{
  "qk_norm": false,
  "bias": "none",
  "parallel_block": false,
  "init_std_qkv": 0.0672,
  "init_std_down": 0.0,
  "optimizer": "muon",
  "decay_fraction": 0.94,
  "decay_shape": "linear",
  "max_seq_len": 2048,
  "doc_mask": true,
  "dataset": "wikipedia_en"
}
Each number is 128 + 32 x the weight over its row's rms, rounded and kept within 0 to 255. Layers, rows and columns count from 0. Numbers have three digits each. The size before them is the row's rms in percent of the matrix's.

# layer 11 MLP gate, 192x64, rms 0.136, rows 143-191, columns 0-63
102:100155137146096028061076130100131091130119124091161121157166140188131166094111171093173110186156136138104127126084128176110142131092158179120102119108148142089175165122104123183130117130147154
084:138087122127098108138135116184092142105089088172150176137168081083106136167089197086122103151103099092170107070115101135150161087119150135103139208147137127144127077116089094126184141119170112
094:128124173121126159128100142112163137120101131064124131108143155090085088154112151193124165101142179109173175130104172180166168103178093071109145161145164127110076143175078136116054106137126118
102:150174167095127110119116152131173112098160133138135162057175170113159055111132100162090110131079143121100153179137135147136101133125135139136148126162085126102140096087104048164140043092172130
096:131181167119094139079149117110111131158154104106140119117151111077100109113076071142199144099084144153108152090143126154083152189136071169182152179123134179105131121108113183090111101140138185
107:117182149131098139145150136064123138144103164133164098114060137118079111193085151111200103141103124147133159119118117166208102081094072118184149116167143109120079136177135113140132107128163102
114:097109140124085147171113127136153140128069133075092151156132185148066120120146143129091049155137139109122129152145158186077129098099081113119142115124131130167189168166115201167132102066103138
112:174115160168163158156138049144127139197101119121152102149103141157145116151187108119063128160157092115141118108097132151124101081149141078122131074131123084100144134163137213136098066104165129
104:128147132126134108130085147101146132154150107201074135092161185095072114162102154136107147152072191132162119091073069083136151112139117118164062162164095133112076085133135144164119118131174124
100:165159088137197119084057124163134132121098101154139126130128087090151131123156092116131162152149129110163103122167100181062104120138130155144089066085123215158090098169146164129093102129094121
093:129149083097130102130212121100130157157050139141089134140154163098136119149136173192113087132140070097143167090129172130121162180101174140101117142143099131074178121082131123103077130150106086
102:102141119112157118186136122145158120143170126149155148108094170108007172159211093136079124143108140134130080148115153194083118142119086094149128120123156172107131139144148119131130118061136111
110:173171148117079147137150176070115117166147124131085110127109126144130142158091172119149088113133153121131120107115136181159125116154012136089150155151147112163117083119164122114081215105085132
090:096124129161113098080147135098113095069143178103127119156152160111127134062106069097197097122109143151120143217161134138132157153136102080105103107167142159111128135088174141136206108152084134
098:115148132071142162083107222165120143159132148106212172124134129122125074120125099096129165091081175112135159162084110143127128142112076130108125170143153135144100156167127098141187087084110090
096:164168114153132108182102094054169168176178140149120155052097143157166126162129145104123154150125099079084152075108067136138135117129182091117112134098148162125120128159150098069150132088156145
094:073160131110173128122150129144122131167092174139097126089122099119168102161180097129094065095114151128112094112144168142150172091056162134177135174162135113159149097163086092079109186182120115
102:085084085104126121161115136145179097101124088112070089145147170121063149122094146098112161135109091139232114153156128182205122136121166156133094130161088149145123138129147168166150094123116123
100:156132156147106157151145161092101096126077091191097135125073180178127129096091121140057156166165150162173165083096108094116123091120116087103136150121129137193077131076139143131151106131151184
103:167128118133169114165103136151079133194137077128110138111139085192121093117148146175135119172103120116162142060144124098149136084189155094097129080155215129155129141133082138136105143086073112
111:121127118139092064105084208175154086145072150193131132138116083110159116092119084121127164115073162128135090162159180156120111134116117083138154134145097149140162119068122179170117157176143151
106:154167067135183134140143156107115208116192129153112143155127085081094100161131113150124120102111141157053144088130161144143102130078164082179074181142161153082133163133096111098129140125109142
097:138154150140095140080125151131136138143113086130183155114106135113128105163150119223117137164087183155050180117083195106120119100145149156107106123117166109122183074094101146095125110100151075
106:078165129123097131178104153186124105162084080143099163116129121122128138156121172120098082103155072114187108138167077123152167103076099181140139173126128110111079129163158144110134075189103172
093:136148125093124141150163175156123166174141185128105107094112158100163174099116133084099150144146147155184111139090149126110144052227105102093119073106123085079142150160116148164149162126154099
103:127178149151073165126181120116126082127084106115118047159119134129116148139121097119134141071143195117135113156114105147120093147173138095163107127134151158130151094145071143195092157031121152
093:181153156088149085093056144131124089075173161122141135091136140083170135184134117134133168150146105086124103117111106158096147151124132061146150111165104168184165120151074120125052129152130168
106:081148129143194179138132122094086151091147115137195102127150109159082102182154133086131098159131109085182143059095153126101119138091081192172135096108165157138118100123121155121094146087170151
101:127129084152186119101158114102105073104244124134094082148148177074097117164145161115093156124161108123118191147172108175149079091108124112094143150146125132111129101130151148072102106135139128
107:080154140148141163187142131110138130104138112106128143139113088145112149145119088105176086151104049108117159124203139110129088139180088203115178061141097142097070160100154157114148138157119160
104:098162140119145119145137109092169134122114139215191133196123147106104139120167101121136149051086115173110109155159093123116194113157141084111114097064153158091163117145067127142105146109130088
089:175144149159115169176154044119136169145099119163167162169135117130160099134108150102115130132109130110165116109159082139083059100086114140198154131088136093102167064117159090090104106135168125
082:108153126116115130095067157158161069065120175114159146168132114116186145141107132149138107113179157089083112092082138136108154153136177122096104111115144176147130099101121124059158109030104121
083:094100085068102095110136118155095114158115104156105158040150185083144124137120122141177125164100105144166114139133144138139064123104130183154193138130136154116121128192072178117075117101157127
110:121166151097088081113163177090114086129165155121108116175148135142176177154125140116133064081179103134154134075123116112195157089086077113140138180080120192131123119104134115151067129133145151
092:088114121115161105141150159165109153086098100097158157123187138167143176158060141090133129123106152076112065085107168186113156144125129073141127091099175131087170125100078130146120094151132191
097:158109138172140161131188120091153109127146090098206165093115123091166172184109152143183175148091113142122127097123111079088123073134177098138153072139126143137140111104115112162167078096079159
108:103134123182113140120110091129137111167216115166111119111126082111127132116137086129149164144068082142076076137171128133081123143152123184099101094108202137148121187121072115090120170124149174
096:128141183090099140150129095090081085155155130100124120126152178126153121141109074111162115169147153085038153146184141074114116099129118184101183068112157119173118129142147139096125124187109159
098:089104132120162139108114080161179127137201122147100081136165179075153121123084160131157141086103097110156135177123080165115168150144100083164179092110106147120094137136168125126182106105056157
092:086105120092087134116113095145117118093157152144164112170126151112131167139173121124214168172076107175124184124166160115112148116189132094116095114111075109172144110122099190126118098155054115
093:119178136043093123098146137077123088116114129083184098145135147119164125175138161134163094062097118141136138156170111069107150139159172080136111161096134157151162112120118167122108180135069078
099:144085083130147161046132162141211116137108112142109175127143131114136085129142171170140134148149151116168124135119140097119104055147127124162118117103140141098093028114140057137095169100107147
093:133161169165114156083162089139087081121162131165085167176153160116088117143083138178094090125127146148162093064142082175178104131112154105067131166127095158101138095123157142172173128153097102
103:095107109150126149077132166120211092119071172133204096149096074109111185087149172085147101095149143170141151141120122138123100096139162132154125076138112085143092153172112088101159166129119153
094:160134153125132128144176147073106120100121187071110116199150135131127143162096099118114058165130141084125099056165141124090185167103112183105116157175119151074124167135118161155094116096092131
110:129149157127129139072074165191144088181102088180117083116130153102179143195150102191105193146138118139099141131067096142126119100152095114130093166125124121047097124140128159157109118136130137
093:148174110088095119043113109135144129123161130104145128149192105121124094126183095114082131161142119131109160118102092128160110212109143146096211148168092123089161102107130081075142151114149172
096:120196100136134146095089107156166117154205077111113102129137183100110104089092151147135180136112108137110139197107141121050196139150111093174101110141150133138079119098115133163139072124141098